From a checkpoint of a small transformer trained on Wikipedia: 6 heads of 64, a variant of Muon for these matrices.
Each number is 128 + 32 x the weight over the matrix's rms, rounded and kept within 0 to 255. Layers, rows and columns count from 0. Numbers have three digits each.

# down: layer 9 MLP down (transposed), 1536x384, rms 0.0555, rows 671-723, columns 256-383
# up: layer 9 MLP up, 1536x384, rms 0.129, rows 672-723, columns 256-383
down671:132125104154122094157107124125106152117123139133123088086146099062141117096076087130113168123122061138147109130098125119169168108099071110076121169175126166149098130126144159101148054113163147133115155060127090129183141131053168117158110060148103106162125154101098203155112183161133142125222130083115102089097178168120163139123131161131147069197091125138111163177082153115117122077145
up672:121077114125102252087094071121068049138106142158139116123156129149127131094106114106135173042166122146109100063130148080094149143155143162057129107099159172177113141114189149076145168096178137136113091159133131118180126160105151126140106049167119135167115131120109095092200073100111176158098141143145123130125106081169113126125165056153165134119121128132167125109120186118160089155106
down672:114136148125108139123154105131141134093120139092116109071148151087130109159179103182121102151087132173120181132132167114128059099184122108177175121154143180141172105158153166090160133173160087167138136110119120127122104126107144155131162134121082050151146089202101160118053063133070159117123127119035101083093114165112095188148140192113118132139143122149157199115105093132119143141119
up673:140091181144171158204139146124169139112114127114197110118169148156121129048146169090100149128080101142177138056140075118120160097083126075127146183158075178137142108124102136074134162168117149083111171118185097108170157136121127149172099112125081137131105106163142141131113131132135130201140114142088145108079146130127138142098125195131118071155091169092164157133135110057120148149146
down673:163086139120113137147157098143085179092137135155165122156141166150096129116113093087088089184111109190120132120136157147129101149131087155141072125130165164085090090071079175132151112141134076162098091152125121091132154207095152087145171093170148150136110123157167085111064170145088091114088173122147109143083180146122162167078096155136197108153073093104144113160136161098172148129123
up674:136132138122182178119143123061133162110192135065113122132114087128144098133131154109117081143096175106129121110130154182147135138102058162152092140105113098153195108120155140155157117094177119142153137119080102103140149187131112123178142207120172089155087085115159113129140126094158095164152149134128167126193087125137102146107116094144142164095175177131154134182134078156103118104110
down674:132151204156074139142159092110134125144161139116065145165159081110106071149161173148111105121107126142073129158162117119126096072103176146083081121154138100123130165092134116127183111142157147103100141131121077149124081143128172113107095097113112109129122120106127164138141158177132149116137144085148119130102126167134091146112090088177140122141122167141114102110091140135149140128155
up675:132135177128105174086141107144150110172130111086149136142122152161110114071165115136100142128163150096110147129143102121084100112166087137111070044140091175061074137096169116130088115159085144144098147119165160095113121087113196165121006113079144116106152116140115147095115115087104127113105165124103120110144142075121140110145111080152131072096147057130070088160151127146090124128168
down675:048170100161142098065134137162145150072145159126165160155156110143163129058062095162074185142091226158073188148181125164094118144123159120156097125151050084133067103209145192078091142040134078114134099190108126125113130101082208112157132104189117087077077118150135173120128061134111120099206078120098084147055106102095103168128105120174164167196095167089109186101109092147097163063142
up676:100155188113142145141074121147133118095139073126136086109138114065076155144103095116159111140142145108121131137120137102125099124133199119120155106170036189064139161133096148158122138136100088178157159096144126145123135025097037136128109132129138139100129120113148090140171175174134121149110165150096159177119123125125151161146121079113056171168140132129154166113135066109160163144142
down676:120123122139180108144156114083123108139124146179133116192140110126155154106160152103115165102152201132115140154112133136161136120134159149096125121117117138162148095098081175193116093132127166179128161103095093136185056164129175091160151116120126199161101135103097164147156101138167095156161196082124157121102084116067143113115094157084139217157108144098123140235109215135125116160144
up677:118135140096146130140157180119171120098160176160076144097129132099143095118138109145109106109069112141132083101121163124127125135163127090145140141111094120111167175191120130129171160131064170113132093112118125099100144137106121122195218113143151123130123121097128167161108113096165122143159157141071058122135164135099094111192114147153083150146152121168102164194054119091139164200168
down677:077135127200134089117121138153125072134145157173120146131173125132126109105074142107128154137046187167133091171214182092100164139095118089073196215130135117118156104142122142136136089157096183111166107126134157119125138207154180116161192131144117081071106088115086093128074192126108146109115182227108104129119126156188127138106089137173147093120084077148160125070117124141117114113072
up678:144152157153108130105113119125117103100106155147130131086113127158119124116101177122130124131139141092042090144108128083134111177091091106111128130114118145109109102174090129161054160095081150134118103072103058120139094116160129151130167180142168136123133100146127130126153119116135118131145149130107109142101102118098131133154137106184179151139105105170094083167077147103154142089080
down678:113173157178096139186149137130088124167117123164204124149158155053135150100135143142102178111134133150102157172128126162088142149139225108099136085148106139161158102136123076217108136150087115129105131132124142144199143091129114112056100087144125116106081131149148059151140189174095154137163155126206141143122142100137093134171074100182174178067131182101113083107085058085066088097173
up679:184138212133079144123160092171165168118143118113138130150195115175077144179122197135080164118106100138080115193137165155122165149102129150157121129110168125132142101136122110127158130161148116086157116142083142135125108112167175115114124100097125109141119105124139135114108130128157119156124139161100137130161112171118128114135171119086137186110160147133159090172134222124149129108091
down679:138112120101176130138098125099078105192115133088082098139105150100117142113160126130134130159226105200179115084127156098143131119146158127102144162154136094089121112121151150184139132121171130137060130107161089114134146172147143151132119140140126160088130134201148108112152223123111117123115097103171107141101102122120167106081129142142065099111119149098165102130161130124149170190117
up680:144157131114142125128105152071118082154158103076157176121111157181126095111112185146117115116147109165136077168103142174140157119152156133180092244168146135151138153157162157129156186105150086153177111116182155126096112181150079084128127162152180063197125091110069152133085114118093083139119067093130148120188144125095128091112147160111099161180091127054146117166137091144102156167094
down680:173093146124184064096148139104135132096132142144163153164086160082119122132137117132105137091120142143103122153147130126105111138145156103121135169144137127158131097066109160107130130130103120142061124137094132100099145131117143168123178185096138081115177135090112064121178072206185131129150090082174112168081106123165115151167133111132127106101062144116147133165083083135124155163107
up681:097130130119101168069098091190124138192085077153105162129135124153159137141159099084065117169098116117092135148110127148125119136151163154126110124164153099136106100151153164129150162127113090129132136084125160070095063141135208129138139151161069142144108160145103101090152120079111082136087164132162108171085128139091160155085119193133122156127170158110120158079067163133050127142160
down681:147178130131096111115128080069143129115130164122167127107099088104147079106143191129182120099156144092048139099120143186125157150181055081150124104149106114095131112124132099147100128095170102198118157166132138139180168134152104130090140107131125098132121127140176217145195152150103141152133159085164128104110108105117135131128149127147140061114113176174148156132173049129156111136098
up682:128104156083186120120166114159162092173111133138119159146065159134141169093092136098158166072095173113147108176118086122061107107104164155172178184150087097124042175112149160200071097122087118122155148153122094162111193117173138145102140172150199168147143127118122100129182116140085053155089138100136114094136123061085168116114117168165081154115114086140126134116136150107203116173151
down682:126134172193093129149176108175164146103098144120198149191131168053137102121067100092085227112133095078172181106151126105147163105130253190156216186114083162137062088151160136155096197095161107077182164177070094106160220136139095161181148182093173071131096085135109112101093147126121081105066162107199088220166080085179107088156094124098103096139089115094118082127156131121113149105162
up683:139128130150166088128129121123097100156152164150138076114126111155174130090156154127168113122117110143095157204145186151128151124126130108124159151068103135146140153097113109151150124120091150123088116145162108197131114090088108094119110059149138156177078092105123179108121157097128147143192159215148134155111173094156096170102138150032101104087193130134070150082166112136144139122104
down683:132200094123096107183112102147189128134182115113122111131142124103174115090121158131118136136124109125126164161154159198171132126100130134069167105141143112162099063141150121152108084088082099148099159169190100154105086135136168095157107119124110179134099177098078136169083113070132104149173163139175136210144120151127102145139178146103189142186130161094099168104135116074122094193077
up684:058092065089103107110137179119164143147070050147164180125092127135185146099098146116099103148119143154150097128116112161110110149181096089175137186101110102106181169147153140157120175151153092107089090159119133184173132119143137118101084089102123173112198093113144194170150062203138183079077153138135174112105142140136130101145091093181167135202147143098113154153157116109131091094089
down684:087122114127145127128107105092117026157065109130094169134183123096147152059143123165134083067108184147166103153091141105131110141173117120140113130107164069044163160112134131109106156118106103165112053063133098167088113119132138064120120094148138103081154115168148179180080136158136094131125189153232159140092169156140082138142155082119115098157082141100116143171117151105100113119112
up685:128124193181137129156108162143098167132076112176138129175147146118137123160106109144142130085130103140084096077131103100098087124111047118122100166129155106157169150214142139138179111073103114133135120148151140103117101118159151173097170120203149166110149101120158147134172170142163110148127138130138159176158098165159132109114089075081162126156195143096092147205089140127078091115088
down685:153138153116191158118053139062138128110131095112116102056140131132165126165055125137086153174114078120169178127123139137145153109130147188116138131156157094069059088156147183085101174073104075121148138167086140159082096161123102084092160137142160114095137129121149128182144115134170134073111158141163129142192132142125128129167136081143104110166162122109193163113159127155117143049077
up686:080134120106091149106140153149085117104157129170153088114103070127140170106046163117123105177181100111107065111182155200153127108113122153122162154149122148154150170129110099135149134077146104084129151187120148115129121116095138105125103169106146114125148176178228119092167156111106156063164121129187097129157161202144150154155120111143162111148164127089110100147143159130124132046155
down686:158137161113129119064073191123126101104182124093078133119139122118168161137142169107119114136139131114170087155166076068182101084100099162188149071155142113038138109166149179115158127100141105098150146169142075137147119106165168113142076161166099127183094142162142183081141145075117100135117124150161086196133095134106082092167164148124146085184163150093160051186081121139162135075121
up687:113154170171123130140112129134122099163126139139071063147148133123123133158132206198081138153160107162122103098132110163140135099114178134155137078146137129068172192132090105148173129087126122129111128126099121180142128076152142094088172125148071137129118141088098102053106134126182123134114136113137109158139107150103127141140113149084156094060143128135054133184102113113127108126171
down687:122123132105155093117106204153080100150135113106058129112163091118122107113146155174170047082105107175134191121127108157134200105127148106124134117146140116159069136148147124136174096082129121119124166108135179157077133168133172146102090141112140111105138118151128116123092170193098120137082136166121123147164111111165124113163157107120150098190154162122147141163145101136118118154135
up688:123108103205101122192137130121104118111098173133118177086131083154154131173135143132146128136120129075121149117124129170099146127148046205107122110126149133127091127175089111099101137160138140096076086136087099180149063179101083117149117117086134139088161161108164126168096066138114211111077094090110136148121108132136133116119119096079125130170197092151125092156146134164137144123185
down688:161160092125092066078167178122141147154154090158097109163209135153090145163112118116076142145058124073123139077142084128087141133171161116106154103156127130131138142059171154106143142131119142130104110171107163128113127101122152097136156094087157085154092117156133146097112150152091119131114130117159126139142113090050088082106083127083066127151112109091106161051143099116096106111128
up689:132110125095097149121093104085099161120100156127128111160132166131143149124124127124086116145127141112139171079179133135154101143121130092147137101080116172127119152099053063109096103110109134119167089140132082116159151089099137142109143152144147158127076113107156158134191091120116085064164145150149098147134150144116095112148156072165071132099136199183081137183151105162159131121157
down689:149145155169151167150130116158132184100149129189143157129105180162124132124159127138096051137112144118133181157120131139121154071100065167117101096150109103125094160197130194108144150137144160097120095177104127127119154143095098126161121127126137141181076138145030121128116137195123132119088100151114148066065109107138179151131088073085170080154145097118073144174113182154086099078107
up690:140170118135196151201132159161125137105092143145051164120059135183165141151109164090135192127146140098170134092126111147115126139158110108136083079090167120117123151129172139150151178128133126115163193171128089123173100130087106111108085101179128141174131114138167121155143106114130080067088116129074140124141149127214072144113161124107151130067137159098155165162112172116177104077141
down690:141146123113186153123142126129135125094121133192076125128118182106141137103155144130131156124118139118076130142097155095100152115169143119145113159147067142107098092130202103171129107173102140129146077137112136089117131090134126096199095141123087148159129106135106094108120016087094109128130082078125094187155080097139158155097115165112088122131114096086144126165123143126193127119129
up691:126112164134117162143076126141127121110109108120099165122134152037118135129141159138124140146118170103140125093097120173162144128103179129137093080101077138113136119143113134104080106120153124092118100145093099144142115142130167127113134086101141157124098053149175128111137130083123105104137045134120179125089135179138095128114142093074178156091112064124079148143103113093116163138078
down691:122089127104154093095140124102128159130138126105155137166102130136157089117136160142162134107106128087157152103170109089106114134144109145110095121196129136115162106134110174110110122168119109135117133136162159148128080124146118135115151177172116124146133107191129124099160123149107130148097178116136154185107127120140121113114111157147124073118125134157129166137114127110082168166119
up692:162106139146118139103083116104155197183098152127109107105086103118122070143105149153137103103117125098121111147145106154141070092153127084163119093153108115130089118129141118130118126150171139146145170112125107121092145162069131139184070101164090136131139135163174081081132150116138114088120176162112160167079103148118107086126123090112142154141139141149146088169145125164111110102160
down692:079188142134183109142144136120085048086214153149166070109110150128093144156057085117108156111110139128068117147130181174091081076095182162140148158158143088096150118104202092100143140150127179136124106144101168118188146086166078127134146116129061144140130126143125152066141108092123144110146125124146130153164169124136108118135195107188131139149109076216169106113051104161128072121104
up693:187143078140129125126173163147082209163147118179143159132110126120130123140112131172137155110162146069166139125103133098116128039162164108120101112122158067119106202159113140089179124085095170093127184152121141079080109106122133122133167120144160155183066125181107146091134132179134133167112095169115127103119121148157132108180136075117131127088027159115128157142155122175157142060072
down693:190143115061133123113118146129124060097094167152173092100134138121143144150223133067118110148120138131143135111106150164153075125126103156054128157125122104143109122155133139093176118157108190131081121078110187131122111074120111143130130135161070143105169100141159115117126121037117170059094109158129088139080135168062123146132159074132153095180148127146114201118125088124144145131080
up694:128104135084088171166149084228148099136098119125131121129130174110137191145202139087168163102138046117139114153128155134151131101155129124108083186142072113180109128077173132104084159130108167121114161161119129084121142150133106179138156159126180138124129124204102144070115120101103104056088098135164168175139160107166119157079113142186156143142114099111185077140144116126154110157079
down694:161140187138107100142124146105100130122101110099121129083168162152115117174116120082144069061064145143151107124107119108152155179151129154134119154135153095128183139139095084153167114128122146185106133128119139094183151156111146060168091119133071120153115128109092122128138127107048101115200168159134129119147112128082119134124175110141128105161134125124171123084170117074130129175126
up695:113129088137153139102138117184180140181082115153117080155182080102145077134147149126090142120095130088149125049141082089155147125130143094083128137118112135104166157127107147146088175146179139096168130127125125095142117100120108083101159156133145171126102130160168131133167188128118147077127114156156133195127169143132072141100117142096168133108099163103134102150113199157086116140145
down695:149109171108128101184152132067132127125124183095165147160117111061140116149102114136192131196127126157126139139102143127132181138101163103150159094185106130141095089105104116109161087137079133099137087147160141137109133135139150122143070129106115047108149175128117148117078063154128081101163105104151171128116153099147156106103182187120142134094104124160170130144159111106148122124149
up696:136117144188088127112166117144124120139104032107117141172175108101106052113088113151122134143091123108171137157118111212095148169115110120161087169118141177156175107149194062166107109153164116181139108123083165184101062123123089152125139193117137143098155100155124121145116061134141090112131142158141114065121186112088093182127132139092132124100170130219203108127104098092115112152143
down696:101137144115119184097158170161167146081146132124150113166135103117126151106140148159140153168145132121174097133064142120115098202083152115136175157122121100122135115118110128072168127085132121131187139109112175098128131171110178153191144103152110067164099102171086151157181080118156142078147094183101167150131140165112129136079158113107118122189040145116122140067129098138142111144142
up697:132148113054117117119117098094154084125143100099150124163102151149190131116140148140169159126113092067122049117125178105142145122112126093128060115136128103106086113096158109131158081133142148130116100109103084096092135132188121105126157141100134116117099122128086127110152082097143148103086099121141104070099087124148154134139149151116157154132085087168158137138114206142105065115117
down697:135128089157072138124054103108122105150061151094126162111139088104128140085119119112102112098103134119122128121132110167119112112117150161130138125116094132145090089142074116132153191113165114117133125141115156091139095129121109146146099135093166132097066152169096099106079108072082151141117138092150171115070118138126121072124124099118136116139102131097122101168123072101097094082100
up698:115099096124135104131098132177174099131116157140192119129138055163163105070153138138116100197161173118080122153094110141110126125105181171169140122115059094145121122069112176101123151139140109118116120098138136066101153130081131124142180156146131147177088120087125120156120139104096109110036092120134102170077109152144137166176107124098072106101171138155099104187150117162068112107101
down698:108136121107104128089057078141092108130157133144143109096127142082127186132114148058177161107165152067109127129159144116170127158159125134108082108128105126109100116171096000178092094145118110051176155102108135175125141102157144161056109088105125130115131170116082120101136132104135156143155130128141132087188139119119130105098149114104149114133123130149134131132113121195143107132096
up699:108142120100170092181099112137141149130157080172121141102153105161164110082141101139154103119137179100159104097197157165180115125149053153126108126116130178137095123203113110121144152136131118079137133084135142117134095155108217096167119110118114123163116074099119091125076128166085126118139145127111119076109089164144143099081097142064134093168098164090116179139102165116110145158183
down699:133110093170088175119175135111135114152144165127127147158137129118119117167111173096100131072128133126149145144132127090109144138104100140076120125140110149078149129116147182135155138110093127098110123119171173126142163158091122151113151129115142132124099108111145132129118116115195125121133099135156102138110143150068089127130149162180120164095151073160113160104152096129157117146104
up700:112148130093157119149174111126141066142098112182141148150173145114120129185177122105100084134095154104140113116092149173081155164103118134105137136157108079118166085199144131114090117134094111049069174095183101148097181042204155159134116139173154136147097122137118122150109081155173165043143141149128148196177079086120125101178155133090131082075141084068187164136148154171117125114145
down700:118098145196136144170108133142120095129117165223128085121172094055145136115134122143121101107100103110071077095095126211102134166142118087127158061068146156103153184123175098117073076098159125089121169132156128142172113087135102121180181162111099106154148149113107141123150087133130208136108150202137114102102122176088173119100115144059089124190109146183142138128158103140127169101147
up701:127130055132191115135134120113058147086057039112136096090098175165113123118164125138175154137151156141162118171163103114136113122145109129123139140133165132102145149132133131129145140149157088201164130177094146060123098097119121123143098135149124131126112114084132146080133114156122087133129118115108136092144143115114152109057139102135099124140068095183122125161142120135111115097159
down701:168128123123140084151118102119131173107133189061104135077158143099080155086163103189154160154135084111148132107146133125118148065138070118095159180146153158175112118132108142129104190146137155138121163132152140094140161085176153135147161166160104148112094150092053097106092134105178150108129145143085104101088095110147148144063115132169163187160113180145098105162159143170089134094111
up702:147141147130156170109112142160134134129118102075149129139085075135149113168106135117122096122089120083114095084198135077120192103120133132141117163118108108161129155085161099122116149160099176099116113156119161140097111121147137061149160141127117132129161107157110115124124148102122088102113118175140074116117136205094160130131111118102122162107173135117097109139147109136123056118113
down702:075136124111111086128115071163106131173152133125160161117164130106156128136127160144131129101156181133106096148082138178141075128152154105122128133194094146162137164135089125147090091112121145130112100190185161116172137165133108115166124117110151113058154132125089138141128099119117139205148155123098167231100153059163125211132088162139073138154121105161125157154088150094105128061128
up703:105141138139108131080141116062125116075109074143113131169102141169129087109119127148102121109116130156043134125100191161147106141107107148145103089115145128113150145114193122148122158147069123162136163156060098099097121118162168134161168129108106088098121136137120129091126078158181194160123171141108173007070073087147090111144076116114164182149206185104197143137069099157101053154124
down703:173156073165181129156127133134081108149187164077121129133175105121139148111167108079148094160165131134067158103093106119102084133167139122119100105170117169127134150112080122150159098111151152124142122140088097144145178101123133141179126125137149160141124112143140074142040120166100113083193174198170135136124158154083169152121184156150151096165126116124141136165108191144131119151116
up704:151119154129125117152124140101119098124158147120141116127154149089091196133160124130142175138126134046111084167154057098146119100106100114048104157129145139126114087139097104078123123108149104131121105106175166126150129111140089086097115115185128141143149191131124119063100175153063192123108103129094154100077092113125139145128143146141156119105124141114151092092118039126155125164164
down704:144057106118130120127093047112144092136140126130152166152138182121122138107132121077095140102127128130132138123129149172177128088113096110082160112157142121114148188123187134157109133160146143034210126088100147137172123138158118140126065135110126087146128112130101125050121116164140168105088169122097129127120112079144099177091146131116109133139156120086112151124173154122068107133085
up705:182129157150110097127108142167191104156173112093158130200144182189103172127143098133167141178194103166134115068174138126147124107175175150128079131151099099174186121172142120145137111103115079096102171092176118116076113124152125056119153103062142057158084198131131158103182249119126129167135202115163145106174148129149152102185133171180113150148096136166155128160128136142142117150094
down705:124126128123106146073078151151107132156121113075101131130138125136139094117130103163145137141108098117160092111150127161147117090104149113134113137094107121200165172131131093160114149069118115142098140100108142106086098130098107117127144178109120122162146116119131114168110255179085125148109149133125104133119132124107157081088154155131092117163113129133121123121105088161096100180157
up706:153124141115119162059171187154102116139098156079119113141094207192150155157092170120160102096114160169178160121093156148158172122138127074131162173072080129164129077167129110115117126131108154107075112150130129089162158090091161150099091142152097160126139128118138161151110163129124149193090092113141097184133134155134106082189109204107139204168161167102120065153153100111109110155147
down706:137145146145114123105127176115117096084181127116094110111119135096133116095086114175178201118100136120082137089128120175140095133149139072047119121136187147127137142081128137121142118104143112120160137112116116179157154174101102133125135114101130142170071112145168163198121114146143150171111149120152127134147153118093125166131121152123120068060110125191151151192142146140129106158110
up707:130123079104131128138163124125104163195130120139138164122128163109157110092183192081159139180086104136149061130132109157124103081124104157104141083113172123157147140077119080182062085174131116144089118102161141070082176056087122135089106132153059136102147082221149056158127108140119113129131107111120172182157082087139149170120134097136126116123137132130162124158154123146171149097177
down707:108115114207059119133158145118164135120088120142124120154106122156136144144143147136122144132123081080152149086178069109096134147095092119137171148147209122125157077107195119154146177127105149040092115131126177136129123098151094106104148159135111083109125153120145134103151144124143107118139166120071106107121110156181133097178114098152136122052102127116105098102070127113162158180129
up708:119129136096087139095190129162167092103117142086181082127138123105080137142156081082133133157112098081111156150159091122164136133173131131109123120107154098131131138157149140078099135093143147150107134134155121089148109110123090118106116109125108094146110147232136104193150147111137134116094107164138156125142137120126089147125161158095109180175196149102144145143164141194130106111154
down708:157144141152181103193144164063090105169134137113093176143162119131105123134129120076126153109161142117089067111130103114071184106098131102135112114190081157152160121154113101134112076103158088148125110134093165094167154118133077145104193125135168129171107076066138083163074074143098167135097096125114152115140053136139122205173139140144131096094133102135108110175080094088138149190104
up709:125053106109098086096145176069100134136120166120129124138070197144124120070107127140099079071132080139122092121109123163093146113134098134123104124127089110085213164101092130111136127177109113121127162140085125112130172090142187134153212047138079117147185125070094114166123115164108154128064153139124156100114160161113160185190113107127174128159178086192133133121125109154095147127100
down709:115105129153098081139145142135117164176085087138165053086109106195158114135145107144198117180115156169148115077130130153115073077087127152147143094058103009112087123083151161064105153128134159215122089069122105094101138151131112109127186094112166123117115152091100153175113102130103137085128107166148139096080096170112118109140098140126145105127211142156133200153100169090151118037136
up710:143138122122134094110169076158093107140096064152107140096112193076112112133102164118093176181134150129065116143177091098162166071160104120128052135092148129133099149149151127092102089141125049163123117103118129075151143148159114114150079183150091100068131126141103150078198086076105166108119133167121088118108097135141088136106129089108115101136171128110133145132140102133134064149182
down710:090131111153150084082132146144109135143089188088148116131142173098134105150098142115115102128142156052089143190116154144118177120131087083160098102118105148073102117133157100136121142150133070119108169140126147124101053131119094092100125184093076140121114081106111124128126106105146115191115133170145098062106096115108117121156138142085059083084121113122165142123181159088152072122167
up711:073133122152091148145132116088096138117106093144137222143102150116139113156158127163110065063113133228153131128152137071184172119148070121094071107118178126104097095140135108105068131185133160121157122105141108162121111130140109159132127174156183103078135198092139076149173159159096130145128102159138157180131142117161053103184082140117126137087196104126110114091127136122164069138156
down711:127158096136138133137102125133133138102134179164147126101140166126141105122146154129145126176157096124173131088094164111123049093141105138121095146175150140151135170113104116127109120095143132092077115101170096102155127056178139133126146126071183124081086127166129132072139118120106099184067134084109120130068138111130162113145129090087142153157129139126128126155142146116176128192119
up712:131095096182082134124078140126155169076144087116122090076160157114146113099187082132161124192159130071143109180067145162128127121167131121147084133120127155142090151170109111139089119184117085131120111129149089096128089186085145058132183165152168117110117144105105129114147153134138162085138156192104075133164047086013178126181113123129108138077092143094142153156177069156181083125130
down712:078146084167118161084126118020144115090125120125167093143092110014150145191092242090147085169116134094145129176095064090129167179153163092072133107111132151136119155198163153117170113146129188029127085148187105114095168219131091122000101178126128144138104083134154161147160133097138162150213188129098046126106126159046150140181123115074154152117190126175099167106138157093117106138128
up713:127190100120106055108128113148119112153120130125165127081156117092122152119189111128104100172084118104090098148155144144150142134217111135159160141086106151163199097088146109122153126172149095131153098122142194094096137166081090115152146040145085117136131132123138120104050085079110151140103103144143145115104153129165141125097127175108085096177117150113101152118160137155083127072065
down713:085118137129132160163139118118112179100094185178101181152181145143129102106188082135155191127114100168195140142102155140109107131127182116077128161104141152009123113127095112170105097109182102117116068152153075098108159100098107103126129164176084126135128158123100144135093133143215122169117162106174138108108153100136134076215059074107148133108148157136195176081127161073157139085120
up714:118152151154107178141119188129123070077165111135163120168093142157172080143172122121109058040159095140133133180117143148145143132123053113156133177102141088128211093132144118130138151149111101108140120065163138126045067215149086118158107160129168165122157156179067085101130170099099168146185133191105149120163195120135130138103141073085143157154131114204089186124153097131168143105090
down714:157180170194155160122063168161158080085111106129122159206096139148136093078118093091181092054127068111125138182146119115129172130160141133114185136149129093112169097141104149196161175104142078161208109139149152086152155205179125147157160196072191109101178098128151124106129071155060199126201137119213193114066195109168107153112164179164110177078102115156109119173144181095130111101084
up715:189077150112124133143115168133080130179131068144096117176120197112119113126115138150138137119136186158131163128142119082169141090118132131135083096119107119104151122131103131148130081113062102081126092087127156117103073115071125119109173163084121164147165117155161109051140188161106127105133148101113167130101146143060074134150114099096140138147083112112146173137062111129146164088153
down715:070109115170153121109125111156136160111146113162113182140119165112093163135128120105090163150163143149161122119118182156158132122072079143052128144155122103050131110160098082099157129114165130135134148090136124158148137081105161063124067108135161153122114130132145143119101146158167126124159152145058101129066155095062113120161120113055141100130149135139113142106131102150173106104115
up716:152184099123124178108139117158167109096149145125112073113169135137124072108113154107139156135142129127152167089154083105209147201128149124123123173126157149138110128182129052137140108132129132213175110120062093133103125175110088171124183125138109064143177105134129087065107210125105199109100146164130119140103161092118107068150116179162139142135114085125152099163176099160153095116114
down716:124137134143151128197138045128107128160141169129142209110158111164144164126146112101118094143180064166099114147145166139120109149144127135103150149107089120147148118147151145126079162082087160113134133135163147132176120135141106051114094103142080188101062111105157144143210133094099126182183105144106147131137112133034145163150116064126117134135134104167085175184112074135133111106121
up717:131138041109097180121105118144121107146133162090165114159127211083096169121094166192115147114115156167110131135144125120069102140115139190096138141128125087127175134051139157143152102135147197146204067202081117105223156119098123177134131167174085113114110115147163132121164057158144145175116126144114125195174108136096086129084151172163062145162163117119147055139108090144158137141114
down717:066149144148161171118108179163132148132150128198118096146157132083135133116131071081088109114098107143137135202183089104082097101099112163052116102134113184144157170095184105152103158078102148177108137110141145086086137105131119106109111136153125139125104111096129102073103196133132138111116202166030073135107095139171103085139134165114096057103134153172168155126133078158121079075128
up718:084124178095181152107162141100085124105148101137127142101123107116105214103162125112113188113104158108150129070123158147125161145140149133108123094116124128171111149091136113102146140158170217114130108145144104199126185114144150144141116215162128128081124113110151053097167103131107106123086176111134106121119076166111116174107100149144078127113171243113099144096141107130116104119142
down718:142161136140069075120118168169144124151124143090100163217108137136106098140112130131104144122082144146142141096142130112140116046142171118130147060134168140141095152144124126098161102093131150055170087136112133101149151107109155029086183119118186117087072165133128113110159068089091183099173169162124160126180220126105149133119133123113147150147104126114139093153112124157122138152168
up719:141136170095086163092133129134138108102173111066168075124095183175139133134150188152116106105129132091152139137111111161138122117158056111164137075112093118160160080131114137151108127128157193141163142133146129149164126113162182155086159172126094170152125132161088092144154137119143143053123131161100096106167142133152091183131122147120091144126152123108131157137126083137119145151108
down719:133103113121124120162114155095173124137115167160119146158088114149089126126151114074140126178162112119177148119142137159117058132154123147091152158140124126082114109148137118108114135151154107156105140135140101089054166166111142111154122151129140088082093132140174089110142148166110165125138085119127135129162127122122169151142129087154123152144123168160141157117147106134122119088177
up720:106099140128121099141116182180093078154186118121110119093170137135204126101151118120189087146104105139098130097116137135177165061108129068128162105114146134075129171145127131181120153115128126184130151164115093143157137110112112203098120126128079148130126105146087133118157137120103148081127146104102142134137159193151046106081158117123149093082159125137118166078089094120152114104119
down720:105124106118152112149093085112142149132167128146110116121108116149166165094144098111125161146146070139144118155138129119109123138057168108130137159130115173130124133165211131099125048095139114099150089132093145152110093111134118108074106106119107133115119125111093123142071133155144149176117121130054078161189124148128160158132155158112193134143102128102097079094086148143129051129110
up721:133191087136139131127102136155065128096094078113085081136089122201180145128155121068166123120154139101168101159139111092117107145130139045158113096073159133133098104158178051118102086134150173112075142119096152133191135051092130182122152142137138116120099125169113126117155129155175141099180126019112126142118208060110136132113106088132205133121130136149097147201160140160125083143107
down721:132143147112149154114120104146110065120107070125157123133129168141100150136114114105152144173139163142165163151149183158124113106148076102089104097086106138095042134111118131156153120144071118092149113131103192138147108136151120110110116159078078096148098081163094163135127168140118107132123112053129148132118162098209107117148116041086133103128095100109171177134123142124116156177112
up722:164142095172092089087132146157111139103178086136137103139185151118121158159065096151153125098145111066134109086167091221071101120142127067136163058113092150117166105167150149148138142124072108125084168119123108134063125131142102100144100138132168079142137161161172110111165192153128161118112194122211140135177166147137164115145175134147100180173158156175127107174127131186084164127111
down722:125136154139178153072108156136087102111095152174115106087091088189121147090139125166137152149127148167087056121175154084105146132126220149112066147178156084132113189102110065153152091094131204157148121109107155110127129081142120111080157094140113129146152107094130145156103255124128116139135126122107101098113143133125154145084128135149102146131155154125127106163166117153113128154088
up723:127130163188136126133095115126133126102079092130128131129091100174114176067173150078118083124134206184132206132144201123186159109110143143108120097104133105053121157102109163107082175198084103118139192131069106160114132093162182103153109129197122154120071115178146142117192139066106128081128076159113101100132107157120153174142132214184145162080104122126130132144075137146145137161159
down723:138052157143129132146111124136109065124158098165177106104088103163098150050144090110166095139095147137110112104166111153124179120112108100115110120138099147130139107140132141062126122138153168107112141128073146118103088103101157146152147118061171161175065113113166119187111081134147146125117142090105136116127174102053154158117131090182088116102040087138060093153169119130089123143173